{
  "norm_eps": 1e-05,
  "rope_base": 10000.0,
  "bias": "none",
  "parallel_block": false,
  "lr": 0.00781,
  "beta1": 0.93,
  "lr_head": 0.00598,
  "warmup_steps": 0,
  "decay_fraction": 0.915,
  "doc_mask": true,
  "train_tokens": 474000000
}
Each number is 50 + 12 x the weight over its row's rms, rounded and kept within 0 to 99. Layers, rows and columns count from 0. The size before them is the row's rms in percent of the matrix's.

# layer 12 MLP up, 704x256, rms 0.161, rows 548-566, columns 0-127
096:56 28 37 54 53 49 68 51 38 30 62 59 55 66 42 18 52 58 47 29 44 58 77 50 29 61 46 41 39 41 52 41 29 54 47 49 50 60 56 59 61 54 52 44 57 41 47 46 32 42 57 74 55 42 41 21 70 56 46 59 50 47 34 49 58 38 63 77 60 38 48 40 66 65 76 55 39 68 66 43 42 71 21 54 46 52 76 39 39 48 48 60 47 68 53 57 38 62 45 36 72 54 37 58 67 73 50 35 41 65 41 61 51 63 42 71 48 54 65 61 46 52 37 46 68 60 66 59
104:57 72 51 50 37 55 63 48 31 43 39 63 41 45 21 58 59 32 45 50 52 30 58 46 37 41 59 23 51 30 52 61 64 50 43 54 54 47 44 61 41 25 46 35 56 59 31 76 60 69 37 50 69 34 43 36 40 23 46 39 65 57 40 43 35 53 56 58 58 57 20 50 38 43 39 43 59 38 54 37 36 55 60 58 38 42 54 58 51 59 30 58 51 34 51 67 50 42 54 34 60 53 42 68 33 57 66 65 42 52 62 42 52 78 63 42 63 56 33 34 47 49 47 32 64 59 45 56
100:45 70 61 52 61 35 73 69 53 43 37 42 67 22 64 38 68 48 57 50 44 30 68 54 44 45 68 52 65 39 34 36 54 57 56 54 46 40 49 52 46 48 43 30 51 42 54 24 52 52 49 62 45 50 63 58 48 63 49 55 44 69 44 40 54 50 45 36 41 78 62 33 34 49 27 48 52 48 61 60 57 39 53 33 70 54 51 39 38 59 55 66 45 48 45 28 46 45 62 61 55 59 45 60 46 52 48 67 47 51 61 42 57 55 51 28 81 41 58 42 43 60 48 53 47 58 50 56
104:57 58 59 46 42 31 70 63 55 58 67 48 27 51 42 70 46 49 42 58 76 30 61 62 55 55 48 54 54 33 45 22 45 51 56 61 44 41 66 58 53 33 51 23 16 51 35 61 62 51 49 68 44 65 33 43 58 49 46 47 49 75 65 56 66 73 56 54 67 54 56 31 50 39 60 61 50 62 63 66 42 52 51 44 29 43 47 65 48 54 28 43 45 57 87 36 81 38 58 51 65 55 35 25 49 40 59 51 41 55 38 55 32 24 57 47 42 34 59 29 42 46 59 41 58 36 27 50
101:55 51 33 69 63 37 59 46 48 72 52 37 56 46 41 51 34 46 49 54 41 67 59 37 45 44 74 52 49 58 46 53 54 64 38 35 50 55 51 58 50 63 61 53 48 48 47 40 65 66 43 49 58 74 44 61 85 69 33 42 63 54 48 60 48 46 55 43 73 40 51 42 41 48 36 49 54 04 59 52 50 58 53 45 40 55 25 31 38 70 54 53 43 37 73 50 58 45 38 46 35 31 71 62 40 47 50 29 41 53 47 42 60 62 49 11 41 60 54 56 31 70 41 45 76 58 43 46
103:44 70 58 63 17 58 54 55 52 61 39 44 28 39 49 48 55 34 55 45 43 41 57 46 50 48 36 73 46 48 46 58 45 61 62 41 41 62 25 45 58 45 49 43 41 42 59 51 81 47 27 29 56 24 64 33 46 51 43 79 30 56 40 59 71 29 59 50 61 52 36 48 58 38 42 36 51 56 52 55 45 42 57 56 53 51 26 47 39 51 47 52 43 20 57 64 60 31 24 40 65 62 41 75 57 52 53 51 76 47 46 63 44 64 44 45 48 57 33 42 30 56 60 28 45 52 41 60
093:72 76 46 63 73 61 42 57 58 28 41 30 69 40 33 58 51 55 39 74 47 72 53 52 69 36 61 46 63 44 50 62 36 63 45 46 56 45 39 43 37 45 55 54 61 28 46 45 63 60 40 29 68 67 64 66 43 57 64 38 44 72 50 59 37 65 31 35 68 42 43 48 41 38 57 54 40 41 59 47 46 68 61 28 38 40 31 50 41 74 58 66 35 58 53 64 67 77 49 57 32 51 41 50 40 38 35 33 55 40 51 61 52 63 54 56 51 52 74 52 72 63 41 54 54 45 57 44
100:32 64 56 41 41 52 51 25 45 39 52 64 74 49 62 52 58 45 46 56 58 49 64 46 51 50 57 62 47 36 43 37 43 45 39 53 78 59 60 58 61 71 61 56 45 46 20 51 45 36 48 65 64 41 43 74 44 45 57 42 63 54 68 57 52 35 33 50 59 25 35 27 56 66 47 17 41 39 33 76 47 46 67 46 59 62 78 65 54 34 58 43 38 43 45 62 73 47 87 75 67 45 47 57 56 70 38 65 27 67 43 54 45 28 48 54 53 41 56 41 42 54 55 23 77 50 50 33
100:53 53 58 59 50 64 75 61 72 29 44 47 45 39 50 38 39 45 63 38 18 71 52 56 52 49 58 35 21 47 46 35 43 68 37 53 52 56 60 92 48 43 39 32 70 41 47 42 42 60 64 56 57 50 41 68 52 50 38 39 46 41 64 66 56 53 43 52 46 50 54 44 70 52 43 74 52 59 48 49 72 58 48 52 50 28 59 50 34 55 42 29 51 56 56 53 51 62 46 59 44 77 61 65 50 50 43 60 64 34 58 42 35 46 68 34 68 55 38 49 48 66 45 53 51 40 74 48
100:51 55 38 33 60 45 53 52 38 60 61 49 41 50 65 48 57 29 36 55 43 40 44 41 63 23 36 40 56 52 57 21 07 52 35 72 56 46 53 47 31 48 58 50 48 64 66 44 38 56 34 49 33 62 67 37 44 49 49 53 54 62 53 50 54 53 55 45 54 29 22 60 42 44 40 52 67 44 73 64 38 60 47 61 34 31 37 51 52 65 69 62 31 48 38 50 42 35 80 46 55 48 53 30 43 64 50 52 35 48 47 52 33 56 45 55 48 61 57 36 51 52 51 43 70 51 38 46
103:66 52 50 56 33 64 28 64 53 62 59 22 43 54 49 47 66 72 63 44 56 46 37 57 59 47 37 59 66 26 52 54 45 50 42 42 46 77 60 56 52 42 43 33 41 57 41 46 33 24 56 62 29 52 52 47 64 61 64 48 47 54 49 50 51 52 51 68 43 60 33 37 53 28 74 52 49 46 57 45 72 44 54 64 71 54 80 53 71 75 12 41 64 68 68 46 54 21 62 42 50 47 41 43 56 32 58 46 51 58 57 34 54 74 51 40 49 35 58 35 58 51 65 44 56 60 63 44
102:30 56 58 59 66 45 63 60 46 37 43 48 31 39 57 49 37 53 70 44 55 47 48 51 44 30 59 50 57 41 41 46 50 53 22 46 47 53 72 47 54 42 60 74 58 39 40 22 26 38 58 63 50 52 59 45 46 58 52 56 47 49 48 43 44 56 44 71 70 68 45 39 54 31 50 65 50 41 45 55 46 67 60 39 64 44 21 48 67 54 58 43 36 44 47 34 29 74 46 29 45 49 61 46 56 72 42 46 44 81 43 33 42 49 55 66 35 49 56 57 66 63 51 33 55 56 48 44
093:21 59 52 52 51 47 49 38 25 50 49 52 49 48 55 60 54 39 65 37 56 35 50 45 49 43 59 32 53 48 70 33 46 41 43 49 53 38 77 66 59 34 34 38 29 52 32 58 55 39 49 53 57 58 49 47 54 47 51 42 46 57 66 75 40 66 33 47 27 49 46 29 48 47 53 51 57 73 72 56 71 33 73 59 68 56 36 53 40 57 45 41 41 58 47 49 40 73 61 57 59 46 39 47 67 49 47 71 42 48 57 50 54 57 58 63 66 66 53 78 72 55 42 65 48 73 60 55
099:36 51 36 54 43 54 47 55 40 24 61 29 37 61 62 35 24 44 42 49 73 41 58 53 56 62 41 32 29 60 39 59 60 36 54 47 50 74 43 50 19 60 42 47 55 30 45 35 48 52 53 38 36 50 76 54 43 69 29 44 52 41 38 67 53 58 33 62 53 60 39 54 58 39 78 55 12 47 46 31 53 61 58 58 64 53 36 54 42 53 43 57 50 39 57 29 56 57 43 45 52 57 68 37 58 59 31 42 56 70 64 59 53 43 52 62 43 42 57 59 38 60 44 60 44 52 48 84
105:41 44 52 37 35 44 63 49 62 56 62 73 55 58 44 62 65 25 38 63 63 35 28 55 37 41 42 81 34 37 62 55 37 44 66 38 66 57 53 43 47 42 54 41 49 32 78 52 41 66 43 72 42 81 34 48 54 43 77 50 31 64 39 58 45 67 50 32 48 61 61 52 27 39 69 62 39 42 48 59 31 55 49 43 30 52 39 81 59 43 70 53 61 53 51 54 64 44 70 70 33 56 59 42 38 42 45 26 38 36 65 38 31 57 25 41 46 48 46 49 46 56 55 50 54 47 56 46
100:44 65 34 34 41 31 35 60 58 57 43 39 64 49 54 64 42 32 50 48 37 41 34 50 39 53 29 68 76 56 43 32 59 59 43 44 30 46 60 35 68 83 39 56 51 59 58 55 54 50 42 59 46 69 58 50 42 41 44 34 53 55 47 53 79 55 54 37 52 60 54 46 52 51 36 30 52 41 48 55 51 69 56 36 45 53 54 46 55 41 43 42 57 55 46 40 50 52 54 63 56 51 46 62 54 65 41 45 50 22 53 45 32 43 36 59 54 35 45 37 41 35 46 46 59 44 52 43
096:54 54 33 51 49 49 21 40 30 56 50 49 39 53 60 30 58 39 26 67 51 28 47 60 20 50 47 49 47 63 50 39 19 37 60 36 29 63 45 37 51 32 47 41 40 46 63 48 36 31 55 41 55 50 50 55 32 61 32 51 60 32 55 52 47 53 66 48 48 39 61 39 30 56 46 45 47 29 47 21 56 36 54 70 52 40 56 69 42 35 36 57 37 39 55 46 52 67 53 81 57 80 48 48 22 59 26 30 56 45 56 67 48 37 51 36 46 60 61 50 78 60 54 57 35 47 43 40
096:57 67 48 56 70 51 49 51 31 57 74 56 42 73 44 51 48 52 60 50 76 46 27 41 49 71 58 61 53 63 48 48 38 62 42 26 37 38 59 43 62 49 26 50 68 38 40 32 41 43 57 42 54 44 59 61 39 42 60 27 50 51 71 52 44 33 48 55 62 52 30 42 63 75 57 34 30 60 54 28 44 28 67 36 57 20 49 66 59 61 77 53 58 42 30 65 80 36 44 42 64 74 57 47 58 37 49 38 43 49 41 61 39 61 47 50 41 43 45 50 47 45 87 60 46 69 37 46
105:32 66 44 51 61 51 53 37 54 47 43 35 62 59 51 29 39 50 81 78 49 53 61 40 52 35 60 45 63 34 63 52 67 52 75 60 46 44 52 56 45 63 33 47 29 61 55 53 59 60 59 61 71 62 41 33 66 51 35 21 66 52 50 38 52 66 43 48 44 71 45 46 60 31 59 48 58 49 27 48 46 64 33 55 23 34 46 43 42 42 84 40 38 55 51 48 63 46 48 56 46 40 67 50 34 51 65 62 53 57 58 53 42 52 64 50 64 78 36 42 46 49 55 60 63 56 32 48
# layer 12 MLP down (transposed), 704x256, rms 0.0907, rows 548-565, columns 0-127
099:42 40 57 65 69 36 27 59 44 64 65 51 43 39 55 44 41 46 48 51 41 44 59 35 52 50 33 42 62 56 44 55 55 38 35 48 50 62 51 47 46 47 53 63 68 39 48 54 48 38 39 37 52 58 57 52 38 39 47 35 31 64 58 55 45 70 43 32 48 52 42 64 41 44 58 63 34 57 37 70 30 53 59 46 58 57 38 63 62 28 35 43 18 75 38 29 57 53 36 44 38 64 60 36 24 65 57 33 54 50 52 57 58 56 25 56 57 61 47 52 32 22 84 53 41 43 55 39
106:45 28 50 70 31 48 31 56 94 42 56 58 75 38 40 72 42 52 43 56 51 34 40 69 35 61 45 47 46 77 41 49 48 36 47 58 32 44 57 58 49 43 60 48 63 38 48 41 29 66 22 54 59 58 43 47 45 47 66 30 64 62 36 39 35 75 43 56 43 36 37 37 36 43 53 56 57 53 31 55 56 50 54 46 52 54 46 70 67 59 33 39 42 48 63 58 66 51 63 36 71 53 35 73 50 42 35 50 45 58 52 52 60 65 63 51 85 45 71 32 32 42 40 46 67 39 67 50
100:30 54 42 47 70 43 71 69 43 63 54 46 56 53 72 52 48 52 40 27 59 54 61 37 39 57 52 55 47 86 53 46 58 59 52 39 42 58 56 48 54 33 47 39 52 38 67 40 73 49 50 50 18 38 45 33 70 58 45 65 27 35 48 39 43 50 60 55 74 73 62 50 65 46 55 31 51 39 46 49 57 34 55 35 47 41 48 29 25 66 64 53 60 72 50 66 68 51 50 72 47 36 48 34 59 50 55 65 44 51 51 47 48 76 60 49 48 34 45 47 43 37 50 43 68 57 44 21
104:47 40 77 70 61 50 40 73 56 51 49 44 25 27 27 74 56 55 24 54 34 49 70 46 56 49 57 64 49 77 53 57 50 58 52 55 61 45 54 52 42 39 58 44 38 57 46 58 54 42 58 49 71 67 54 53 59 49 46 25 44 30 81 53 51 65 29 51 70 46 57 46 50 35 64 67 45 44 54 33 59 52 69 49 56 62 64 61 48 64 57 48 54 79 43 41 66 56 51 49 69 36 27 58 71 32 63 51 44 47 49 49 45 52 49 57 29 28 55 52 33 54 54 57 47 46 48 64
101:43 63 37 55 70 60 68 29 64 49 64 40 36 40 55 49 67 41 65 38 56 51 31 54 29 43 26 43 59 48 48 54 44 53 71 60 36 42 36 52 30 51 62 43 48 52 52 52 67 67 58 43 50 45 43 48 39 55 63 70 63 73 55 64 71 32 47 54 36 58 65 50 62 47 27 68 53 48 64 72 29 49 40 50 38 48 56 31 46 41 40 61 53 28 45 55 55 71 48 45 25 68 49 71 40 47 31 55 61 47 39 48 64 32 49 45 37 39 64 58 54 40 61 35 71 50 38 59
101:34 53 50 33 38 56 46 48 17 64 57 50 57 73 30 40 52 45 53 43 57 42 41 56 47 63 52 79 64 60 47 62 60 60 54 44 46 67 63 29 56 65 37 43 47 61 62 61 48 70 52 21 79 54 53 56 41 65 54 59 61 46 42 47 67 61 47 61 55 63 57 53 36 48 74 75 51 47 74 51 44 50 50 53 43 54 48 54 50 54 80 30 53 47 49 37 48 59 66 47 58 49 47 42 47 62 62 62 53 58 45 41 37 68 51 70 21 44 52 48 37 43 34 36 50 40 29 52
087:53 28 51 44 43 35 52 49 39 36 52 53 29 49 46 28 40 38 61 30 70 40 82 61 40 62 52 57 63 64 54 56 56 52 57 63 34 64 63 73 43 48 32 57 82 58 55 48 39 53 62 59 51 40 49 47 52 62 29 48 28 75 39 38 50 71 47 77 33 51 24 43 45 37 58 49 47 42 38 69 54 54 58 61 42 43 48 54 26 37 41 39 49 47 66 53 38 53 62 65 68 27 46 33 63 53 49 23 52 54 66 49 53 50 43 20 54 62 55 49 53 39 59 53 52 61 56 40
102:50 30 21 67 29 41 53 46 60 38 50 68 35 37 52 43 57 40 38 44 42 26 53 55 64 47 48 84 57 47 65 70 38 54 28 53 60 66 44 45 59 74 57 58 68 32 41 68 62 45 59 50 73 76 34 54 66 45 58 30 48 53 53 48 62 44 37 41 62 70 64 72 41 42 52 35 52 42 57 48 52 64 32 48 41 53 49 26 59 55 51 49 60 49 36 27 62 49 38 45 62 62 53 39 59 54 59 45 48 21 38 55 57 56 46 44 51 48 36 67 27 39 54 48 69 21 66 37
100:41 30 52 41 82 58 68 75 43 55 61 43 65 45 47 59 44 21 42 42 59 49 43 41 57 56 54 41 75 47 82 50 68 71 76 61 43 60 49 48 56 60 58 44 50 46 35 58 51 29 67 36 64 61 52 29 31 54 66 56 60 55 36 61 47 55 40 54 41 39 31 48 45 52 37 35 54 55 50 62 39 48 38 44 53 56 55 32 63 43 58 56 34 54 54 39 48 38 78 61 65 52 81 36 55 47 56 43 51 37 46 65 51 64 46 48 76 45 31 50 46 38 36 63 67 56 37 37
098:33 71 32 71 54 67 33 35 38 48 50 40 28 50 33 59 87 43 57 55 49 55 49 38 23 63 50 37 66 57 48 35 57 49 62 54 63 26 44 53 58 53 61 72 38 50 40 43 32 47 34 29 21 47 52 42 55 29 45 59 37 56 73 32 49 68 69 29 39 57 33 50 38 55 44 52 71 49 43 52 39 32 35 48 48 39 50 59 50 61 27 46 68 45 68 53 53 57 40 50 50 47 57 48 51 52 42 56 40 24 59 48 30 39 42 43 53 47 40 33 46 43 59 55 90 58 56 53
101:61 54 69 49 35 30 54 31 57 50 70 43 57 36 48 40 36 48 47 41 65 64 18 49 54 57 63 42 53 53 64 45 45 32 44 33 74 52 54 21 52 32 47 61 40 45 57 48 77 62 50 44 62 56 44 34 60 52 32 51 79 58 55 51 46 36 44 49 50 66 57 53 49 57 50 55 60 47 52 36 48 48 53 39 49 52 59 53 31 57 55 32 24 59 56 49 56 63 25 44 58 65 58 48 53 43 66 55 61 51 83 58 32 45 16 57 67 55 75 65 60 59 62 25 40 53 41 53
105:40 55 48 36 44 45 34 45 43 46 36 37 49 49 44 29 32 59 52 38 45 51 34 30 49 40 52 30 53 46 58 60 30 55 56 46 59 59 49 49 46 62 63 65 43 62 35 50 40 61 54 29 59 37 66 39 58 52 52 63 48 45 50 55 37 58 50 34 71 35 40 43 39 44 52 50 60 29 61 44 17 49 38 52 50 40 81 39 53 26 47 55 49 48 78 54 37 50 42 44 54 47 42 63 69 42 60 34 56 57 52 10 40 16 45 66 74 38 40 45 61 45 53 59 37 66 37 65
102:45 30 42 32 54 36 34 68 34 54 58 54 56 26 59 46 29 82 55 49 65 56 54 57 56 33 59 41 46 23 28 41 45 58 46 50 60 41 56 36 73 35 41 69 48 37 47 40 62 32 54 23 20 64 60 58 76 69 54 64 51 43 20 69 68 50 50 50 47 74 58 53 60 43 59 45 48 38 53 72 27 50 50 34 58 45 59 45 55 37 38 43 59 56 64 50 51 60 38 57 51 44 54 48 61 47 36 53 50 56 59 45 41 56 51 39 58 58 42 64 36 51 50 39 61 51 48 60
098:49 60 39 51 42 41 58 52 69 54 44 60 61 56 51 42 49 43 63 60 38 55 35 47 52 51 60 27 41 34 56 44 42 55 59 60 45 40 41 64 52 16 62 67 50 68 82 43 44 57 59 58 28 38 48 49 35 58 39 36 49 41 57 56 38 49 49 26 50 72 52 44 55 69 61 38 40 41 37 43 46 61 52 34 51 50 54 61 73 59 38 50 22 49 33 53 47 62 63 57 56 34 63 53 73 57 64 49 58 63 42 47 47 51 65 66 46 47 58 64 64 39 51 43 22 61 34 47
099:60 51 55 61 42 51 52 45 29 23 71 66 59 27 40 56 49 33 59 46 42 45 37 45 36 68 66 39 39 51 37 67 47 51 63 37 55 43 53 56 69 56 40 65 43 42 53 30 37 56 39 39 47 52 49 64 62 49 52 58 46 64 44 56 61 62 50 28 36 56 39 53 54 59 74 72 29 45 50 48 67 53 33 49 39 53 65 51 64 52 50 30 51 65 74 39 50 46 50 59 61 62 54 51 43 29 38 54 59 67 64 43 38 46 77 31 41 39 45 34 47 25 35 34 58 43 52 53
101:50 32 48 46 39 50 68 71 50 53 50 40 48 59 59 35 33 60 37 44 51 55 54 52 51 40 58 43 64 42 51 57 41 55 38 38 41 76 46 55 60 35 49 47 32 65 56 58 51 58 49 51 31 39 63 64 38 39 33 18 17 64 42 64 36 52 77 46 50 41 96 21 59 46 33 51 40 43 53 42 48 42 55 56 50 53 69 44 43 58 57 53 56 43 53 69 50 58 50 54 55 54 60 42 50 49 72 67 66 59 51 63 36 49 49 43 45 31 50 52 41 51 66 60 35 30 40 52
095:65 69 34 53 65 56 35 61 53 53 56 49 52 44 49 36 69 38 44 35 52 69 69 71 51 38 37 36 52 53 67 40 32 60 43 46 40 52 61 55 41 42 31 52 60 50 69 38 54 36 52 56 48 57 54 57 40 49 42 60 53 54 73 60 55 48 54 73 43 58 62 57 55 45 72 46 46 60 45 55 58 46 40 44 25 52 52 37 30 50 22 39 49 70 54 60 50 44 48 87 53 48 43 59 49 49 49 42 34 82 43 38 44 52 27 34 65 40 55 48 55 65 45 68 70 39 59 51
092:57 47 51 61 52 45 45 60 52 51 44 50 80 67 31 57 50 70 44 47 59 37 51 41 36 45 58 49 58 32 47 66 54 56 60 24 68 57 51 33 40 44 48 54 49 32 53 41 43 68 30 39 43 49 60 48 55 55 47 25 55 47 30 72 46 57 50 67 66 57 47 34 73 51 47 30 56 49 47 72 48 59 21 61 66 59 51 34 59 56 61 42 63 53 25 59 49 53 44 56 62 59 68 53 51 39 36 42 45 48 50 56 44 66 75 42 43 51 49 44 71 46 46 40 63 54 39 67
# layer 12 MLP gate, 704x256, rms 0.148, rows 549-566, columns 0-127
101:50 61 56 57 41 69 57 57 39 40 34 41 57 44 49 43 55 56 34 57 36 36 53 49 51 33 49 70 62 39 76 40 48 55 56 53 49 66 60 63 28 71 40 48 61 61 54 65 42 62 53 46 43 49 55 43 62 68 57 35 47 39 61 42 33 59 67 48 43 44 45 58 59 50 53 49 38 61 51 54 23 45 66 61 45 46 66 40 50 54 46 52 69 46 71 43 43 71 53 39 38 70 34 46 45 45 16 68 50 76 50 25 67 37 37 79 28 55 67 51 52 56 39 17 37 65 56 55
102:60 25 77 56 34 46 53 49 49 41 52 52 24 51 23 46 34 45 54 31 64 66 60 39 53 24 45 55 54 61 77 65 48 43 42 50 36 65 47 48 60 52 40 38 35 41 63 67 47 41 63 43 57 64 43 58 59 58 72 51 51 47 57 45 37 44 35 35 38 50 45 58 37 44 56 46 40 30 57 64 41 62 53 54 47 54 26 66 42 49 51 49 52 47 57 53 30 53 72 56 33 42 53 54 53 41 54 20 55 50 52 53 63 42 47 59 69 41 74 41 28 55 50 37 40 54 21 56
102:36 78 28 73 38 41 42 43 39 42 54 48 49 49 64 20 46 61 34 32 61 79 35 58 58 47 61 59 57 37 68 60 54 55 46 56 57 50 63 40 35 37 47 46 74 46 56 32 40 44 47 55 57 63 51 30 55 70 65 55 75 67 36 56 39 42 49 64 51 44 58 40 45 47 53 33 51 68 33 56 85 58 24 57 51 39 48 35 39 31 43 44 70 43 48 50 39 48 47 49 61 58 35 79 63 42 36 55 44 60 46 47 50 56 52 60 66 50 57 58 43 49 41 66 39 46 33 56
098:35 50 44 60 54 72 37 71 56 32 49 43 46 47 42 73 59 56 42 21 60 62 56 50 49 45 62 73 66 73 51 57 50 60 58 55 59 46 53 56 56 57 41 52 50 61 60 60 51 62 57 65 43 36 59 32 51 61 58 49 43 34 56 48 63 59 37 63 57 47 55 57 46 30 45 46 61 45 50 38 63 79 69 36 38 38 57 58 53 40 24 38 61 50 44 50 38 30 56 63 56 47 26 48 44 37 49 68 61 40 42 41 31 59 71 53 49 59 26 44 22 43 63 54 29 55 45 43
102:58 37 43 58 61 75 28 59 45 38 57 61 19 43 57 31 64 39 39 40 73 38 38 29 53 51 41 43 53 51 30 60 40 39 66 35 64 80 52 63 36 56 57 52 50 41 55 56 45 49 35 39 40 71 35 48 70 61 52 43 55 45 46 43 54 56 44 55 48 59 49 43 57 60 44 58 30 49 45 46 44 60 62 50 64 63 51 50 60 55 56 54 46 66 22 43 45 62 45 52 40 56 55 44 29 52 61 49 70 39 57 54 39 50 42 34 43 63 34 35 41 76 59 50 26 48 64 70
093:61 59 55 53 56 40 67 65 50 67 53 50 54 40 55 46 48 49 48 55 33 33 41 43 58 59 34 69 77 36 39 44 42 46 51 49 73 48 51 48 45 39 58 69 46 40 46 67 68 61 34 43 33 46 43 58 42 56 57 44 49 78 51 45 45 62 44 42 46 49 52 60 35 42 43 55 49 43 67 69 34 44 56 55 59 47 55 46 64 45 64 55 52 46 51 57 52 43 43 46 36 39 47 40 50 62 19 53 37 60 50 51 41 72 58 46 52 73 41 50 73 60 45 43 36 35 34 61
098:57 33 17 50 68 59 64 31 39 72 54 39 43 43 64 68 53 69 61 37 45 68 24 58 43 51 49 42 70 49 65 57 47 54 63 65 53 47 67 53 18 53 42 43 49 42 36 50 63 43 60 50 35 53 54 58 39 46 69 56 52 44 42 36 46 45 40 69 51 48 58 46 39 45 70 62 72 54 53 38 34 41 41 45 53 43 60 57 49 58 44 50 59 55 67 49 56 42 49 45 51 41 21 38 66 54 37 62 55 47 42 48 33 62 51 52 46 34 52 56 69 42 33 49 52 39 57 80
098:63 38 33 62 48 31 39 58 40 56 50 57 42 47 45 56 41 54 47 39 60 47 54 68 53 57 41 21 18 46 37 56 42 26 52 35 41 44 56 41 74 38 39 35 63 51 46 47 57 52 50 32 41 53 35 47 53 54 39 39 63 35 53 47 32 55 54 49 43 42 60 39 49 40 56 31 41 46 61 49 22 59 41 67 46 47 53 38 61 53 61 45 38 35 65 57 55 42 48 43 59 46 43 56 43 48 52 38 28 44 34 36 63 55 43 82 55 59 50 55 52 61 55 65 29 33 46 45
103:74 45 66 52 71 58 53 49 70 59 57 49 58 51 51 31 38 31 60 46 45 56 55 38 50 58 32 35 57 61 51 46 53 64 44 42 40 46 62 38 48 60 54 81 46 75 68 51 64 51 58 43 49 43 45 75 38 65 42 49 67 58 64 56 50 40 63 46 49 52 57 59 43 52 42 49 69 59 45 55 45 59 52 60 37 56 79 48 56 52 50 58 60 43 43 56 48 48 47 51 73 57 66 43 54 37 52 36 41 77 33 66 55 41 54 43 46 61 45 57 49 64 48 54 46 37 57 46
101:49 50 39 58 28 48 71 57 50 58 61 40 72 46 59 57 46 63 81 60 54 36 57 48 38 44 40 55 70 33 46 47 32 37 44 47 48 60 38 35 58 28 53 33 60 57 31 55 44 57 37 46 36 65 43 52 65 25 64 49 55 32 48 43 58 49 61 44 51 58 49 25 44 52 49 45 43 51 47 60 63 53 54 50 54 33 44 46 69 34 33 68 63 71 65 40 58 56 48 81 68 35 31 37 54 49 49 44 42 62 43 36 75 51 43 64 37 41 39 50 52 47 53 55 57 46 61 56
099:58 67 30 41 43 77 40 52 62 44 51 56 53 64 43 55 62 71 62 11 55 58 56 46 34 60 58 29 35 66 53 54 44 31 61 43 47 54 58 55 38 58 23 51 50 69 31 57 70 54 38 40 62 54 61 39 42 53 56 37 45 51 48 50 54 51 40 36 68 53 55 37 52 61 51 38 43 56 54 86 34 54 48 48 43 45 48 38 55 46 39 52 53 59 28 30 45 51 55 51 42 52 45 33 46 66 60 30 52 47 38 44 49 46 47 54 43 34 42 09 32 69 30 47 40 63 52 64
103:48 39 56 60 54 67 37 66 36 49 41 40 33 52 53 46 47 59 61 40 40 58 55 55 72 51 48 45 34 54 68 76 54 68 62 50 48 47 51 43 38 61 29 44 54 55 41 43 58 41 56 65 43 23 47 51 55 41 59 42 22 51 54 44 58 44 65 41 61 56 63 51 48 57 51 30 46 37 42 54 51 74 65 69 61 61 46 74 41 45 53 37 46 58 55 32 39 50 55 46 58 74 30 42 41 54 35 48 66 58 43 64 54 58 36 58 47 42 44 34 47 49 40 51 47 59 52 50
098:42 78 42 39 48 55 59 63 56 54 51 43 40 33 56 57 37 51 53 45 66 64 33 46 35 32 62 42 55 31 39 29 38 51 67 66 47 42 57 71 46 30 72 64 39 38 68 73 34 48 51 64 47 50 37 39 60 38 33 42 45 73 40 51 68 54 64 60 38 63 65 73 62 57 49 47 63 52 54 59 48 43 68 61 66 26 39 65 63 35 60 66 59 81 38 58 67 36 34 65 50 34 49 60 49 57 49 40 48 32 44 56 69 62 53 24 40 68 48 67 52 58 41 52 55 53 31 51
103:54 46 38 64 47 43 73 49 63 73 50 60 47 58 40 53 37 58 76 59 70 60 58 58 58 48 48 55 51 42 43 71 37 60 56 70 36 55 63 39 51 53 38 45 44 53 57 44 41 65 52 72 19 58 59 54 57 61 55 35 34 57 50 52 57 52 58 46 55 58 63 43 54 40 45 46 18 57 67 44 58 40 46 38 53 43 39 66 30 54 66 50 54 67 54 61 41 51 56 46 68 52 51 47 37 61 61 64 62 68 61 51 35 56 63 65 50 49 56 34 40 62 55 55 61 46 59 47
094:53 57 34 45 32 63 45 36 44 54 55 44 44 65 57 40 44 76 50 44 40 44 48 50 63 49 32 28 14 49 58 56 51 41 45 45 53 70 54 42 64 58 73 33 59 56 45 49 60 54 57 43 50 49 62 44 33 47 39 68 54 45 48 41 40 51 33 31 52 48 66 49 53 53 32 44 42 42 41 84 45 57 52 33 39 53 56 49 35 48 50 36 55 64 51 81 22 56 53 54 52 71 27 53 30 32 41 65 64 49 58 43 51 52 28 46 37 49 65 51 57 50 52 25 51 58 40 47
098:59 68 57 40 40 49 58 45 39 56 68 50 57 39 68 37 47 46 49 50 57 23 42 78 61 31 52 56 62 48 46 55 48 68 27 70 38 38 57 63 40 37 67 48 12 52 63 66 38 58 45 42 47 58 45 48 56 66 41 45 40 47 45 46 51 60 56 46 64 56 59 63 62 50 58 51 38 49 33 35 62 40 50 55 37 42 55 55 50 26 49 40 77 63 46 57 48 54 52 64 56 78 34 27 50 74 54 37 57 31 56 63 48 32 45 65 42 58 58 35 67 55 45 48 56 61 41 27
099:42 51 42 55 35 42 47 67 32 46 35 55 37 63 37 37 52 47 72 49 60 37 64 54 47 30 53 45 44 33 45 41 25 77 45 76 66 60 56 31 57 48 58 49 46 67 54 66 48 47 44 40 60 53 37 74 61 68 49 66 55 59 66 63 23 23 35 52 45 71 38 65 63 60 44 39 50 60 62 66 37 38 28 63 40 43 27 62 46 50 49 60 64 57 51 51 51 50 47 58 28 57 34 32 42 47 58 48 68 69 60 45 34 59 59 36 54 52 57 78 75 37 36 53 31 34 49 19
097:59 74 49 39 48 28 39 45 66 40 57 52 74 56 50 72 70 51 60 58 56 69 53 65 46 31 51 65 43 43 29 38 67 38 57 53 68 54 55 39 33 72 50 36 52 73 60 45 42 51 51 37 44 50 67 70 50 48 40 52 61 37 48 62 38 77 57 43 76 43 69 57 53 44 32 53 46 30 79 52 37 55 41 46 58 56 57 34 52 59 32 62 58 48 51 61 49 66 69 61 49 54 43 51 62 34 51 37 25 37 56 38 31 51 51 42 67 52 55 49 29 43 84 52 56 43 52 42